Weights of a small transformer language model.
Size: 8 layers, width 256, vocabulary 32000, 22.8M parameters.
Architecture: RMSNorm before each block, untied embeddings.
Training: a variant of Muon for these matrices, 625M tokens, 4767 steps.
Each number is 128 + 32 x the weight over its row's rms, rounded and kept within 0 to 255. Layers, rows and columns count from 0. Numbers have three digits each. The size before them is the row's rms in percent of the matrix's.

# layer 3 MLP gate, 704x256, rms 0.0596, rows 419-632, columns 128-191
102:159170156163110072151096129138163114131152098109110070187060135155127099155100112173120114093129148117092139075147119088138056171193120125141094193108121136092116142107124142132170106114113110
098:197170097142163166147150164119082232065112172140146112097095105145138178184139122149221143160144143106155122092136135182135144124092107121122138120047053138156162147139193104174118135124116118
100:156161117129119154190128113137093113136080128105090099127177130097127162162152146152132119167155110162223131132133131119114154119087152166186146102143154170131111112145118106131081163116126106
096:103114123134089132202130118149128047140163142136105138141106105119125094164143100149144124159108154119119123130106069134149125177120151191119130150143172119105121087129070128187107087140101198
098:155180111140190139109085102037137146147166152134150089050169163123116107141149139077113162128136138076087174245151114107115130152134134095141106134179085096155067091121191161141125147113127136
102:138125060135125101199154138122109107162173152120109055137143169120139130167168111099212086135156132128150105128077078085156114089168208130110119089117177055153157104098112102145106173075155212
097:071112194166150183131124104137102133139104133141151142173129147075137074204094134133170096130113139184160056145181145080061138137113108135145108205205166141161076150138171152109146076130150118
110:077117101175135133147112140120113224133138128105082109090143138090171183143140169161079090120138152094190135186121159157115087160117082133105090119144109083085097152165143161110118142142164127
076:085168148161129117164106147155133137118152132112164081134176122158146146107090141107171135180122146141114187122091106088153132147098098176101131133138167100162134175155135077163073158118129151
112:094160107122088139112100136117162114109103161111103184140174137106163126147146125080125143181163162092132110126049175139081205071080099087121170080061159112126087130162116022085086126136136116
094:141106055022170131130118102086123096160118149106088127192093158083138090120139084162068144157178120106180109167175144149126151170126107108127111156201183113162116078151064127188107139177093131
103:162140108160126101113181111097106135176145146169118126063117138145114150165122154169072128092149132104107179102146137130100103136041156138108103137093183087094154184218139131130128077132118086
106:152076113100130171099075161113094165143137154114132116144085155122109147158085098176142104140178112096160173096122141122089125158110085075104144139164112125117089094152143122110087091125164155
109:142105146092112136132154117164125146177149169179046064154138140147066180120124118078135211094106114144153163146111225092128142083130129067172179161097163110071151124196110128137118167099083115
095:094120193149084170062171143152195130088060112116158103048145156125138150151057126066111064047112147172118143126152127168104133122126108094121136136124136203131158131120090116078106093127111087
093:136062168168130147131090117169102099113106123153109085086124195139108147089092119132141079152112142132147158152090106119109106121129094132131118147094094151146119182143062182162168116150146027
099:068109123144123087110145137173158108136077129151094069098121147169094203121097149128121176152157119119109089142107087205099116164092186127108124123148115115120131163115116127184102170118122096
116:150115140127146093163133097146105167135154112147116082143148142128145128138091122156165113133136185117086136077071111114097168081107110132143124140124105181106141143118095204156170101124118131
098:035139175085099106134103092183109194100141141090116124107128182138153133098172108104120150098184052108113138143154134123117157125125196151081152128138117114100116077147139120117117134122185178
102:142151104118170159146144167106078129100115154165158144118072146191116117082110132104126104134178152111168107152184153157125139119126092180105163144111156095168080096097120123109122059121142138
119:096120122105118059124145114165137119123148163123134075092125100085101115176146113095153108172137065034135121135154129093146134189162138141086092127144154153152102067131109085097190136100184118
097:137181145149063116115096115165137134149100102188108146123142138141111097145100116121151173060102146108109153130152116149124188148149092062114146147106106106136132113127103149105176083160117121
092:180160133128158115122198124164096176088152149144108149103114117130140141169126131104072135080084117097113087090107138160117132193172125118131153134145162038090137153111136136132107112083109138
099:134133118109116111097164110077079198070135102061132186076132088068126122154123102075162134087162125093151082085101158091138148148150078150107102113136152085186078134122144166132127142145072151
105:151162131167142153148110126093156157145115180144106118188081117121119166100110118096206198121055142123175156191128089126155058143138127085190137133165109122110106157132160130161148106089185111
105:060189155124107126107156178137134109136130112072145067167102083190057092104126160172064150067122120118154155129150149137120114163129198111128130178083094102118118111129121116110163132162075150
103:140111148179134116146111091126090114149141141151079150170059126179122137102073161118110120110139152091119245130138140116106141137149062165107137141137101111087113146131117116148131135076033125
100:091141117112122096150078107155120204074106091116164159145122178112088133139130120104108104094107088138126162115106123084154160115144138121125133109138178149127117122143128089105107137067139142
099:155129145179107123157141163171119094153134102173119146163121139188107131158165146103164131124151131180160142116142120130169184072149081102157111136108075142151115137124155124191151119119077126
108:091135139123165164171143088166170068148123101126150155120148158175162171083108130166118154096124084138107161085090134090121050209152062153128083165152115127126117114132124115091101156134136139
097:139196163131138171125086167103098147093121154170108133086098131084162179130063166156134130080126098041112144122119136166061195113125141145121178142114138155066122148068102157127098116109133148
110:150153121119107139169147150161131146168161080144115108118130148123110134165119157082103119150158128111118082171098156142165088158151133133123147164185086160092050075120180050136132146110110069
105:117069077117157131107171152148170099136124159131131115160075178186111127155130113139087170176103118178181184192090092110135130130129132088126061134169148081149059126111207133069116152169125111
102:176145127167128143144141131174150073140093135081122115124095168133109196131172143205133125113120125153132119115115118132131099079108128182134135168162119140145193127055113105133146132139094164
103:119146148135128164109124198080132084103139102107035083075143122112140182065165126101131099134186154121162149104146175185110150144070186173106124092149131149059081115134086162130153065159091108
095:187106151081074113144107167120119093131120158126123166164136172175079123138111168110092134158144111139140141139185156073071144092120143122116154142098073151144120150132127149168147196159075105
106:098120161108049061123163119069108146096128120106150128072121158104108091102184129125124133084126131152167174117171095130128145071118138105112149124147123096178129086150138145126179074080106138
106:094153163121118158161093118099111114112130144133093089104088168133113175102128145116144125116129131197153158114114204175092106107137219166156137150126152162103115167112190151106094105133138143
097:163186170132173119086143106162071106181172141150094112103176118137117138096056124139093092125153104125161133137116098165163212168141067113125160137157125091202132121058152139056130156135128184
102:172111101134177098119134031068122157181145117162137101109139154127114146156140135143159139050154164133146184174067168169157158089147061085109147075131119080108144183159130167126152068060106097
097:148195104204129219139106126118181116183122122126131110104092111139162080147113096133174142124186096090087168111145109134166187121094130133055112094190116119132061110132200108124085068183158092
109:148122121186142134181122141110082157166089116145120159150166165092147174136116162121134147119183087163119150187164193144095089098053119107126152139151146148116084174117079112137105104108073132
104:089121143128187094145143102064109107172146164107047136202101126117143133098076121127133144191095099073166134146135121161087161093100113134110143135114139074150115140082155144153117112110131126
087:128189071146128120094071142133113157092190091108106091173133092145157178180106147098099164107116085089131118135154087190098193103101106135106106149131145111146104139137083131092174112112128123
088:207150118135112094132113139157102161116149102147132098186076152104161147158126088099115125125196151134087117157111108140061166091137130119110125074170149129109068119078133161136138120106101094
079:172040153111110148167119202221175115195128113152173143142124085181114154132144134044112120075134103170186143089179162105143140102160135131167121109165145135133132146157139161124102104166174158
103:113170178165093142124163138186101092134122102083153130120109170186111129132114174129113120111200121129150131131119101102085136141137101097109144112129065117129104082165133133116086133107144133
104:170146149153150099201145197114115159142123168092161175088121145170138126157070167110115103158068146106179132112159122128078130182121108120140096101178130081094117162168152130142103097189092157
095:095106121112149112131156078141078195148181138136125113166167116114184089091102122058078112093051152141153147175091155114098163142158138086197074129065169104137113058178067138143086171132124129
099:190155134124143113171144166124101139055126107182117122113132106175149158119092161140096164147147171123182118129093142120088085143133144137189156157124127113133076125175106069090203118152145134
089:147134125074161127125154168158116140103115159162115108102148146074145161131137190085136140151123176017096078208153050149148127138074117105123140112168183099080190094141178148112096130150089140
098:159150111117165082120082180089093103103109153170090123115147112136141142106137142127097189098149134016107105141073139122119080094093135151091129188162163180130120145085102126030136084136112133
074:115129087138147144117080100160190071151157123106128126137114151204194136137136113148111115133166137161152145086139106135170158165073134173141140127150080190169147255215064175133141120134134135
093:087158115139134179130143101056101133124120109127065087116122134164117077157140140055136111098100126146170176128098084184125118176149125105160136154130113076080116152108145148120160166068066177
107:147093162160120165182098122162082121114144137093160078125078135158112114085145094139159121145105072057132121207117139114195107139113111107128091155153085140180150083102126148200063132171159128
096:110165129105103091102127113121113107140164084115094115151105058152125099139121128122123141223153112102116127166076132145082096166082154120153101120150116115124141084163164146081083140088134095
097:065140110174115187120130140130083128112126084172111163121137135164187125119064110107123131099127160121121171092100134140153058116050112130098146087135147097097093132187086143124119165144113142
100:131155196094104187063109163135139131174119171119140077057115126154114118093165136167126143120131120093126150138091156093181144101104146081126134086140157080142092121108156121106192177071105163
096:091137109087151072120132122130112106139135132100130143105085156145100145116168100102121136080179135120159087099127156154131131081164096119176183154083098117140124130102091141111091159093105162
101:178153153150121129124137172122107073144117089104128109130143095148194139085148119149159164100162108183120166113153085171110144122069082145159097160113176123124110067162068095167120134134128122
099:096127137161119139152106107077115096132178156212175175185085158119120110181159156108142134110164140105131114069144109103137167140171087125144088131158136191041124152160118103154126097116087126
107:117126139124162096149117150123082144107149138115166073163158123202112144170172110141124122151142151141146215159142128087077086161146039104129093112107108102101072087116060104122168111149120191
097:161116134110100186093111087082134112103039125125139095150113118160114121178110080107123196163049057111093165156131136164071153174124165161132116128106117131132095159089202136093150138181079174
098:161139148132113079067168099121087099144160183105101112128077099138117096086116148127164090108079114115150138126114107122138132109114076175142086148188135189157121099118112179147187128148089111
104:144099114145152107098054132160136120083102128083101105159135080085152106156115113118147131164138145074132106124140160093083139114109176133096183140105123153160157114116096110128047121109143119
086:114147155164157126092125111122075151130143161163130123124146100130151115126070106091177136158153124079104171115113109134136093142111110112107115126129154120064190167143095103141116178122099164
101:141106133138106180073142162134148177090100139109185141105130130110118150112103121090063157119095128130089154139175142108145162126086075125166130127155158127126109184146161119162112148130112084
095:144107119141132091117135141143140068143113164151129095118194106110077149082140171086147118123114117116145155124126129114096074148150105097098120185161154117169085153170107109101133112117114089
092:089080140138131110095168115113171115078106135102192105087123110139160132099118140108133162177102147176130184151132080150175061120026116089149142093096134100181144149082147128122098199163116118
088:159092135167114094132126105124116120137094152131180108099127053043110158127169145143113107113061118142128135146184148072070140139073155070111165159126111120096166152127069161103117162142116122
097:081090075142158122083088158158129157127144110069066125112046115133185143152111176112140162108111146156138118138144195099102130098185129154108116135103150126144084159113082134119192085185092135
100:112124166139110121118091086169116197143162123112102089110119111136150102084150116124117154146111156137107088079136168181111104134135066140117133125133113067087110131128128145121157106187148145
106:133134129160120153142127146149151107113158108200163114119162232159085121124057194151123113109153132150107163139127104167130078097135128090138064159194103114114129029126101170117147143176096074
097:106094140144122052099195095121112180157142100153108063162117175145098080159100179119153129143096109073089157117102160173172131150103114110102124142153102147131159159179145119154159212121124147
101:107165191120159145115127122114135164140107176146170091117086152110083139130130091167119159116125139163145124166129146170126097070122154111115116105101110160157134095177140186172140069157091113
084:137135120112156137145100127148141118124131136127159104170074132099175127235099127152119113105100109113109172106087126087168136145126158120134112124102158122170110090168093194157121140106113122
096:121124095133067129132157130142063085147178119034146096123138139150146090091101169179129125068130135138195140093131131102147080114134133122136096114133102107112129148133085182078058130159115111
091:156114135069125140149105080151092152113124147126069048189108077154111101129189141142145160046161125164123113107155180080160117148176135129113115167134079117156140119156161138183203119160049169
099:158145139142101081137167154129110165132121101215154099150125167093111159154105162072138085193134169080147164182162071098112169139167105157118101071098069141089118079134155118136115086123115177
101:125173123098157169200160123167117170152211154112130116174142102180084102126067121116152150180119109120149128136161153122131168126129055092178111108152119129083071143092085079082173136115176139
099:130148104156117150078086117079152156165139150123080165144122112115140172077129120105086125097076168120194158085111131129159202159106163146100138089158155085105109130126142102105121168147115107
108:146148148111197155113149176112110140155209153122129131137092098149132130164142109167122163138114098147154140161050140103118077172102130081149119145082107088157106130132153120125141112143101181
100:184124139130077132131115100153106125179079120125113099118135129153159115162128151069113140122128112086095150153165149080081133149184130161083146158095135155165126116080176108169127144125066101
099:143141180157090106117095163121102151116158103143158170125093163148064175137129133133105117101145154120178123074096094159145164066124131118096134134148142092111115161109095110145139181067168107
108:179117116139136089118173127238131133092110144138133136124137143162114165147108093146118141102090182130158188115117081116162126080141142118155122133170087085099120116130117159132135067142119086
114:099147130120128102130089163138111160146152115115102186086141076154118137116108129136117162134082176172151159176122106146055109053138171098162105144141157128119104140180177093146127073136107126
100:147111138172114110176126120115144143124109145179094130152119117148159150155142113150121167092146158136092090137114190121130121076180110171176107101100083115098109102118152179166108121051144099
084:094102161131093172137132130150110106127085088114093147101066116150092134141099083182100122116122098168151137078220170061131121110165119146112131140140086070141088139154138108154155168144123124
091:139147169152109158161176077170094126161180145112168136122145093141129111135103120099158157161135106073110184162122163126127095177065132084093148194155129121137081175140105113117203128174152099
078:107123168171177106141140144095130125169115118189127101117099132109134111130163096200122115099149145144138193090124153114150080104192229125149094140091129121079150139127146131187122121096133139
099:127156161117130216156139063158164118187163128095139129085143128076054122138121106116089166124144070136117121163163204152126126126076108123118117125139082134101087122167119168163145086124130134
101:149109109135138126167132153110127106100110158120124131148123115144137086159137079155114127138113168086151113127084073149061074149144126105119094192156121068149131134149121130127126147119131119
102:098110084182079113145102104109122035099109144119082102193104132171102115148071131145129169153129111139133080160131128144160107123090130186150132130164140089126098041098107114135129101145199048
088:133174110175161127124144177119149124165125122142124153100153176172116065157046156117131144115122134194157151123139088135122109107096181171134087140124160140175145085069093049177148103124093145
107:158126144100143106136131137123147141088132108155138174126093148066074129140112127109120141128143128138085150112127145126110124195169087180082154126119151066132079132161066122108116090099119161
101:134114126156103139127134130158090123099063103147125106101150123144142180074117174133126129091136141096129090138106154108083155134120149117081086095107122057113144073176125197107089101119094153
104:144086118096112190095102083113109165117127133099163137166127114152156182174109169103076151166096073127131154095090149114128112127106144097155129146120080105118131112177084144142116164062097169
090:121095153138118107177127138170102083102141184166128156134060122082163173087210157167124143146129154054124175112142133111126183080097120153127135165126082072143153115166153195167171110197121109
107:132154122174115132127161144113140122152095100129127199171131125151147131141118151116115094143047159053122101172162123105126194109134114114113099144159141139111132095113067119128125182161109114
107:187102123141198089184120219135074145110164161115106108095123148084107147135092119113128161129106124104148129147078154137164082148075127112134132150172192127100086124162159129219091168165072105
103:174127119177144160208117065163140181093136145124040054085128170155136133103111098137095115099079127058136144117122103144039144153102191130114142137102089135127120169111160122117137146148121105
098:086137121106095077158148087119113126181139120159134052116130129075190091152114125065153156090078137090147179129144120173178122123120119106099120165102026102050147132130174131128052188139114120
092:098119102145116146136105106125167134128186087154088126163091161042060140149143152085082091153101120090138173183200122099149172206106134181072148201145116138123132151183127109131159078141125057
103:111153159145065157135102151139118052153168128152177081148168083099104076145149092127128116158108124106126169153094060119135127155218129141124084138091142141102083096095071057140218104085130111
101:060143133094160167158106125213135169143133168155087133092170107135123149177161109112082164137171111099148214126141173153084137137143136105143140148078178132122110135167195190138161052119113118
074:098094095154078192097196185160098158114097106181116100132132158158095160097125076137141101178155167133142119160117145151084109038124135079120109103147146078118113201137159192098110142111140147
094:182145139112088133103165120080129115108190125132106149163075089120090186165139189090130060139224108120119124104156142152081187154149110105143185145156173159125091137104107152138144119147160143
102:131119141086162184110102157107140200152111093132156112135053062095116145077088116115109110092101193176178163194130155132141100123156119131124103148117162154077116149143116121129092082148146130
103:158128144112149132153155141156155169109142161175173075116099114141061074114102103082150158136115146132072070162104096150130149097116081143109114093100087107164075092176113119141172205128103095
117:120168122164140116144193132072148178099115122119100194175110143047135170129131115150138164063181073156149131135120087133179126109138099159102173113119136138170081106160160119174105140116153115
093:072144095130129184168169122155131113095155135156133082095134121157140114214067110149079063142136153101132139076141164163146179112152075148078141137107131112179177124124149126157087108147130171
170:132136083175092104119062109145128144103118142135080151097164113143085171142142109100141173150095132143128175090150102125111192107157155077187063097104099142106161060151137108116133145081174125
104:161125114136086167080133135096123120175160096095125124135159135125171149111155184116131127122084189178157223181146105154141147114105135099115110136094096142147149080170182120155129094122131096
102:077143118131131140058179102173181134109139127157101181129096127114152136120101129100158049098162172155128177160150103113132128125121161126105062148138132140097152151154150119090095144100085139
093:119122098156122125093133151135131140119154113136146130137165157201171099064127196109125152142105116131137074152134087111166131182097120165145141152099150048138086146135124193136112105095086129
094:187107073137107130135118116155110149153063108130198121084133133092125198121155138154109056137132096132129140154132092117112127189118154136083131090186146081147140071122159134086111187105180131
102:111151135090152121088093113142113055136109177120129064155154137099188145079104108066097176123104099143129124149103196095129175127080138127080159143098208120142145102150199128134132158138149089
084:172126104136114062107183137087129096115145113131128121149147143169131117088102177151109104144140124255085126141149036139174102135093167102055107155116150142147129119171186178109110169112134163
105:135109119147174105149150160107086152146166119137102124165141180151160102180080202084131157179152095113128145130118159154168116079118127091113146118129102047110069121081163113130123147146101109
106:164164134128143163106102138102173119161115150134027131057156129107168179112137097102109121113094104080120183135131089111076194142070119121094108132189128154148093106138145116152123147167111161
077:137164136125133097134078101138155131063108101145166064122158122112099134123111076090122117095131110108132095127187094098146118131133150108117136126152105089162135167135139120127108143142138147
092:180142149138132127094101166111162179092132153085139115105158130098120183122171091140141170140147141145120143083110198121091114156148136155105105165075134088159161063135140110146139148086154137
098:096090167094114165131116098141159099181116129161156143118078163117165122139118088186106136081099135119148174093149125148171171186126107116123103192130143173158154106078123152114172171107100154
094:168118096113123148079093153090138140178111122152142098157138138168088165110118181179078215178112128136123132194098092082108127127136166092070096160173116067170087168155141126107098136077144144
108:130145174161141101076110089107052130146128139146160149128117136135088121176104130119157083126101146074122172086103103131131148151059081143113120132086137138156140117073132134219156114065135090
103:134181116143203200092104129103064139126154154120141081106144113185154126170117075167103147071069172116060139191145136161139126130133108134131161111095092080149090167117125191167115055123097127
096:127156101068156134135129045137164113146047125133111102041119159155154114164132142127140155133059111106101125114058123181127064123106138178068135092141136114101062070170146190147100104119121176
080:121086136109174088128082101117108106091137143094121074067154114138106071155122119188135095107087160145176127174118112100156110138117110070106106108143130145126170116140132163153126093118116158
094:101126170049141118138098160128144144102127166151114121122113102108125181125133123152164135133201100110129142075173105115095084138153126072076134160128151178207168119101112095100138128120130106
096:137119158137098136115112091110113034117116095115132164169148155116150120096154114176133117129145142095130146115101047132123192123168122063102136174111111174157089141157129143148137085143156161
109:162114091099110167150118108113091149138105142181142118115114092161146104068077066115122192143138162140151140102074123084085087158086118096173179127131120057138173114150140112111119145105142171
108:121170096123129084072111178077161175129101086096137129101114125114122170131127082070126161150083128118183132094124073143097110126128130191151120131143075109136140145150109151054111140093125151
085:093069153093134181149101146142087147151111083130122163158162119118107126070129156081133077180120062117097134083179089152158150157134100130139117104049114137173078200099085099141132129098177131
100:108107076138080139192117173157185134190155143149086127106125115119155089160092165104096146115154158049133173108152131132149132112067147101123104148156070026145125102144166119127138075101122121
094:122162104111106144217123152109160106187152149130102150089135166112139096106092053108117180146128144107167159118118035128148128147199125137121144082180107127194125158111149139065142110161111147
108:178170065121105100116155158144123132107198142130076123131131104141127120179145139122082101079111126103155136160120159175199176106157100076084172077114101088095111120123176110138076130174105147
098:075143077105085074166103119131139117166148107116130119103214163154136130186110080128088154184090180169108155123075182115148071130055104084129113129105124103118146074175145097119127122095115092
090:108112158131139155108157123164100121083138089152135133131106153117093110190164152122128092126081126050115088116072127177108132164159119115119080134125108107083107155184126098109142156174127116
096:072110105136102127121145135133124121163199128102141103117155131112084136206054115146155153118154165185107139125130084139119119144149172106104132162107119157176111111146111122126191165155091149
095:111128136151094149092182130141124112135075092168116102135157153117149163164130151208159143068106136187119122170087165135168121111131185198142111150138102162176128141153130118091196178134181143
093:155081173160057150137098158156151148177145046136108101181145139100142179157111128138107210140146137157104150148122104091151105115108085085157102106113185136158111068131118137076125160127105101
119:176129152151169147151125111139121165110135124122110133085142143145158134189071171115156072178102100103170117090199063101073176096142129152075103109143103064084104102120094107118095103131134093
108:140110181148120104168079181161098156121087150136085125126116158159121102157075057123106113112129124054189091121087198182192101133083147154135114059161165119097033078114107141156135103155121089
109:180158134171129109140080163129092132136163119143138109144072115087132137089101110153046159127158166066128161106168106162174122106066151072135139140102046148144082125161105123134134092154113159
089:058090113175145100128070098143139088133099134177093156117141082128141100109134116152141162125099091129107128135162094163075058084077111157071096117152156132089122110128134091160126079154143146
113:099104106115148162124206149170097176097156155064144099085140136135107125186140132066079218143149094108153164128218045077098135139127180112084144112130060087119128173135149096156088091099103110
096:124115138131069110129120177163111079146086201129122153159152119095152137124176163143130166134143042130183116156134080075131116114119140132068109109142138169218161118096170144164104139136125099
106:158116165134139198158126104205178127100125112074177172117114128135144143108124180080107140132109080155152170114117142144137187097120155069138103126171120137104075104125170120139118144180149140
086:177139161133138132110167092166148117159162193120038146184122100136094143158131099128136185124199148194169171106107162071157106139141143087124123075082128146148130095144093131167155075178107105
098:106173132119149127117025158128142130067099125099129066149141102134129171086139153107093179124120086148137122119116152122109137107136100154140124079131126100110063139073167109180116070047130183
084:142112172117156130128137164116133134114147131124064159125105115127128155090125175069092143109117111064138083146069116170146088140158126165096137143126179115138115064095096152127117117114121130
103:112118086177124104118185104106084155169197092106124098100174130134101115126080153074118151108118132120070165158096213173145100144194104176111154105138168110146077073157143124133114199142207094
098:111080134099139122145084157139097101125180113088143168123106176142159047122142104157093135097159103125120162149137060089163099135128108136110131178157192124130108093118143129114058169135142143
096:128150193153166120145115171152139092133151182148158171168090091122080203099108132133154138093138143189169145163110131145181116117134142089133104180092133133137080094099119121133084174105120122
094:181166135174155160151145133120172127135128144156141135169118086180120044108132135090142088125141167133142150106116070149106127124174123166117104119166132122127145105184092184061156126058101152
098:114162140145162126120125121114080095123151117135163147093152111060112127117072149138160099107130076147106148126174129118175058138096194095119169127148154126069082110112142131205080101131118104
108:101130074093078110155168128077124196132099136124094177169104112125114129137168134167106104146073124112082159174094138141167153108087103133119128139085113153130100131180145133148125106158157103
146:072146100098106149128168139157122117102107169123137093113168094177111120162103069162119159108150170094137087109094169112090109123135087122081134137203088125110149141112137109124198151164126143
109:135147164130162117099144100151126131148122132096106143075164150086128136189114196169147135076136111139137150172064151195129098113111141086092099102163151150125122135170133165138128122158095100
107:112173055146137153134148147075118088120189089118117132183175147097195163091123138081085142082131174139067145049112126145086106126178101126136091209162129116144107131163141177160154121113135134
085:155085108131114126134148156112094099128116185132123085178184118183111174144152113161103082143147108130137065055083164145146115140117134177193116085154166127119119114071085135148128138088101153
110:112163155113093100120115141090090163172188115059089149102132125171140098133094058163020131058135172099138094144132143145158056092078156154112097113105114158195108164101141140195107109176077122
099:134139110097114143164124164106119227055112119127137144124153151164085124119171186144115101099166158157116133121102143122191095100177133139180128118125119121182145147130102104123106113105067061
105:103152161151130127108172189121063148137133104186174120135178120131046144118129200136127100169171152131186161143130065136116129078142065105097122133139064167126114087129118124154085101173071150
115:100142155175129179135132115162174138122168135175120083159146131145118119116150132065168165134069119116127116153153118092176125125150132131149125101068060122099155116075169173190103121144100144
105:134133130141126159082116187154115110079125135162123144107107145138167052136106119112155158126137161130085124119178176157099102100057133137084080171186095061166135136098102234098036094137088127
098:152123146128050096094132130207151123125156126106072128163111159112107181144119054141064074162126081056144148124159068069121109151111136178071126090158161060143160124136155145135121178157096087
103:106099115100192134113146159144146113110059151160142088194099140142079129133118143137133135139152186127128205134101136094154080108158156067150152163137128096125164154165159109109143168167118138
090:089121138114091085117160128137123109121142125146035162102152125149109159117125097126134181155112196095097143140111130206182147140101106115179133141117123117122123111140143174120164110108113139
093:111136094185120088113175134168140188152114160091172077142159138177162103151150085127142103083137145119137167157122062156165162170169123105118119138114150160089131067115109128146112097140128141
101:151090113161157112162132087128169156131140055121106118089091103136110152127115145163138101142121179108129148082082120121122146138115079142171119142111129118077061149124095066144106071137179232
096:083121111112134108123103136139152171125120143126140168088120079183158097165097134132136117096106132152148192140097144034150092147111122144120120148161226126113140139132087122129092124154175196
095:102115151095148082078161078056125065104117120124133060196106084138191134072113098058172130119096124075155145125103148067136152109144111129102123108093061121138144084139195164185157092056137104
103:140149124087163078147147158115111072188061160097098152188144111119174095166124126094093121118127150124120134174152130125101112067128130127095128128102189111132114146138132108087079178129165157
076:123100146147085132109065116101112127143077121090137051138164154127143144135161100160160090098141108202091164140112114061121120155076152141129117090084219112182137151085119159153109112062109099
102:158103125144126121150106094144140137157147164141114132090090115123087137120129129142136086143134143105155126104128146091139137130106124089096138127144133063127178166091164059082126166087188093
101:156116144101125112152126172138135175110121127110129133142205118160111146114118099142076112122140105084069192165119171155135133124154106112113167156088140121138103138143130061135121172138117158
114:168120167126044104130089173133053102100071149078142107092101164143114175068137111130147132100068169092196136156128094115221078129080112127119117141110132120107097117226086154138162147083211129
094:108053137177158094158129167172110146164096121067117083154122142111135118190106116129071126062157101160081158177144158101098151112104147085120112127201147096166158100163158119176110103153150113
097:141118111147133181150191144140147167154117150115102109154115079124121131093116110149135118160200121148155111158155133092121110091167124127170085082171164043103103090169125146118090196121088081
089:080097148157120133174128153086096092049119122161112108095145150161102147150141126098119135130135178084152140132164072112200066115170092129182072101118090087185137183110196114128094162159066098
112:087153109164119149159126122138135131109138112140123130131085190147176101135065173123123118132039130103099113066052151145132133131153139198151114102193125087117060082093116178165110157153078113
103:104160161120161145096143122177096078151132103157107097142112077117128094149131162091128175133159128074098168163128105204061171123155108032117126121132209101103103138160142175136123130097093135
095:141134136113134123113121120147120185129127105087111159166175131087112159177139181160129091114124110186142115118147144139164072088135125105174050162148201067144050100107107138192076184141083155
083:110115113091108167137166156089136065094128194173097135067093151132085105080139142115154162117151103125157103123109129066097118099087121112112187144115124127163140163149148166099198165131151118
099:114095108182081101129141130167052092189137131162189129094134183154107092095182147123063174115106160172136091117110083124111164151160129136147101091182188079096121114103109079097118147161032120
104:188123128161125145154087155122116134130109148210132165107117099122110128139126153118134155100149129122109125107175177168082158126145147100138105170131091118091128194109091175094141114095104118
091:141145120173146125085138085158125187154156117153115178138110126162130127083080122050153222111137171063082221135137084168134106183112115174136156132148144159117100111117120146116139119127109126
095:142123171154146091092141084119142171153120168160158161093136122125145173142144157146162152141155173179150129115132113088130167143133087212113158155115069094151098126097091102136150169195157190
105:157153121164134134156142105130172143076041157119093114130116124095177119092153072053127120186067121122100124134119130089117129086137122147136134137130148118158125132114168097117062086118187130
110:123120163115107135099141139165114101093108127086178139073068130115109097123099124106173104177131142136223138127120106084159075170132113110103158119161174105135110164136033079120070079100158145
110:138120167120129111143138062084116109163108124132100162089106115161103171093077117106117120069182149097148114090134223112151179041058090115077176090072179128066160110165132135038080108125115204
101:164155135115168139142137122127151110141117110129061148100134127089160219168102112097138164152080104077139120210076133140132163170136155168178061122188114102111075133106097147059130091123159093
102:134122161135155123129163128109126123219134112082136171114153124133137172168213141163126122087105177106085149125137107123087146074133108125152090131151117186164114165088094132151113121180095152
101:101161166148127116203143158110180165104151116126087097089143163135164128104114162167112118159098142182119124150106160088172093094162113105093080058152118132180076128164112162201168125155137115
093:185152140099144058093144166150078176146122115116135137115123138207166132104150097136150158145146135145111101096122152179113122137135094079154135100163110115122128160098154101046154092108077147
107:128124135155169140149088111079163094132064087153103108094158087175080166149146071103131163130127144132109136143131164115136072158104172073141084141152091080146129096097176099132122151125118133
109:201159134121088148144088191113121126085107161220103082123115134147140156062081167148145147099129173109139128147126108131145097136088157164094080155092101075134113106173091060152082187079102114
097:147122149104166118082166156139151166154082123119159094142091098143102145145122153128151129160076143092158253092100099153175098127186125098165155123129129130149113153127134128110101140129091117
087:143135144144114171141110098145157096202110111101110110121097166120123134150097174163087157161167124183164108080154153091105101155120134153050083087126119140128144119169111190151170161134126138
072:111150145100128105123117091104163163085096168107142071178138123114134067098075115125143128133070128095091119129123189096098162131083062142159182097105173087112121224100123068162169111155169105
104:104056183128106130159130076111107072141090098142099144107114118116096106117072087118111068124103153104209183135192155083140143156107089139103160101148121101085113155084148128143122112153105125
104:126102146111058148147114145109145106150072167149091087093155135144136091118126098164167100175178137085123125097103126119138116138146132143074074136165153170158047175164139097121104127119128121
107:130090126141145084126157100172096087116143147091073101047108098149097147127118145067162191144132167117148139129089127122132087124131089142158122095132166105124085082087091147163093121095153176
104:059129136175169072158174070112103125117148118190124117114099092118099077152090085129098111117117115069142073153157132125123130191084075169086117126107148088127107142123187158083175130120117118
083:125124157139211097151141153121133116145167161090171097130150114159071147129068150211120127151059064115172139139149079185091109167119124116110155095171104107123067158175089178100162098071040128
111:143146097160147094098133086125162113133123136115075107085121190184059145146120118140131147138134125086107121096180098144079090131087128130087147141129118159144116115108133178126161108139121119
106:159137149101125118098086113154149166184119131157130116093086099195127140128144112150151153126118115119182168118128101158122097193165107169131144106139115097123111089126139119113113092126094135
101:129114152166138135149162101088092170137121161090162119077152149123075095138058143150118099128145109072216094107166118077147085162101114077143048151083147123148078139098116128140159128122171033
103:129164087130118070192188143155147123132045110105200093123161157082142084147157169196105122121124085083161068082118080111147146091095182094150122139109086106130125128195128111139104148092159140
105:107108163115154130153146092160120063146116087167068144182105132165114103153169154109119127060088109120173064110120106141189220125088178192117108139080113109062123162185136099090101085178122121
078:126103145132130181139114132144191088123120131169157085108191090108130077129129112145145111147143145075088186081136144066160137083125142166129189083138133153108182221111184096182154159179117094
100:172142116158118166150122131153164113120136144118088152150116114096138137148087105145143153104104102061117153112141132127086116168141138103095103120177112124092121138121133123108154129085145118
113:083147132140074153135143125130113111086094106042112115089135117115123166143119115078094124080172106129146084153126146137040058143110108154093123126172148133103144173113145089144164181061100150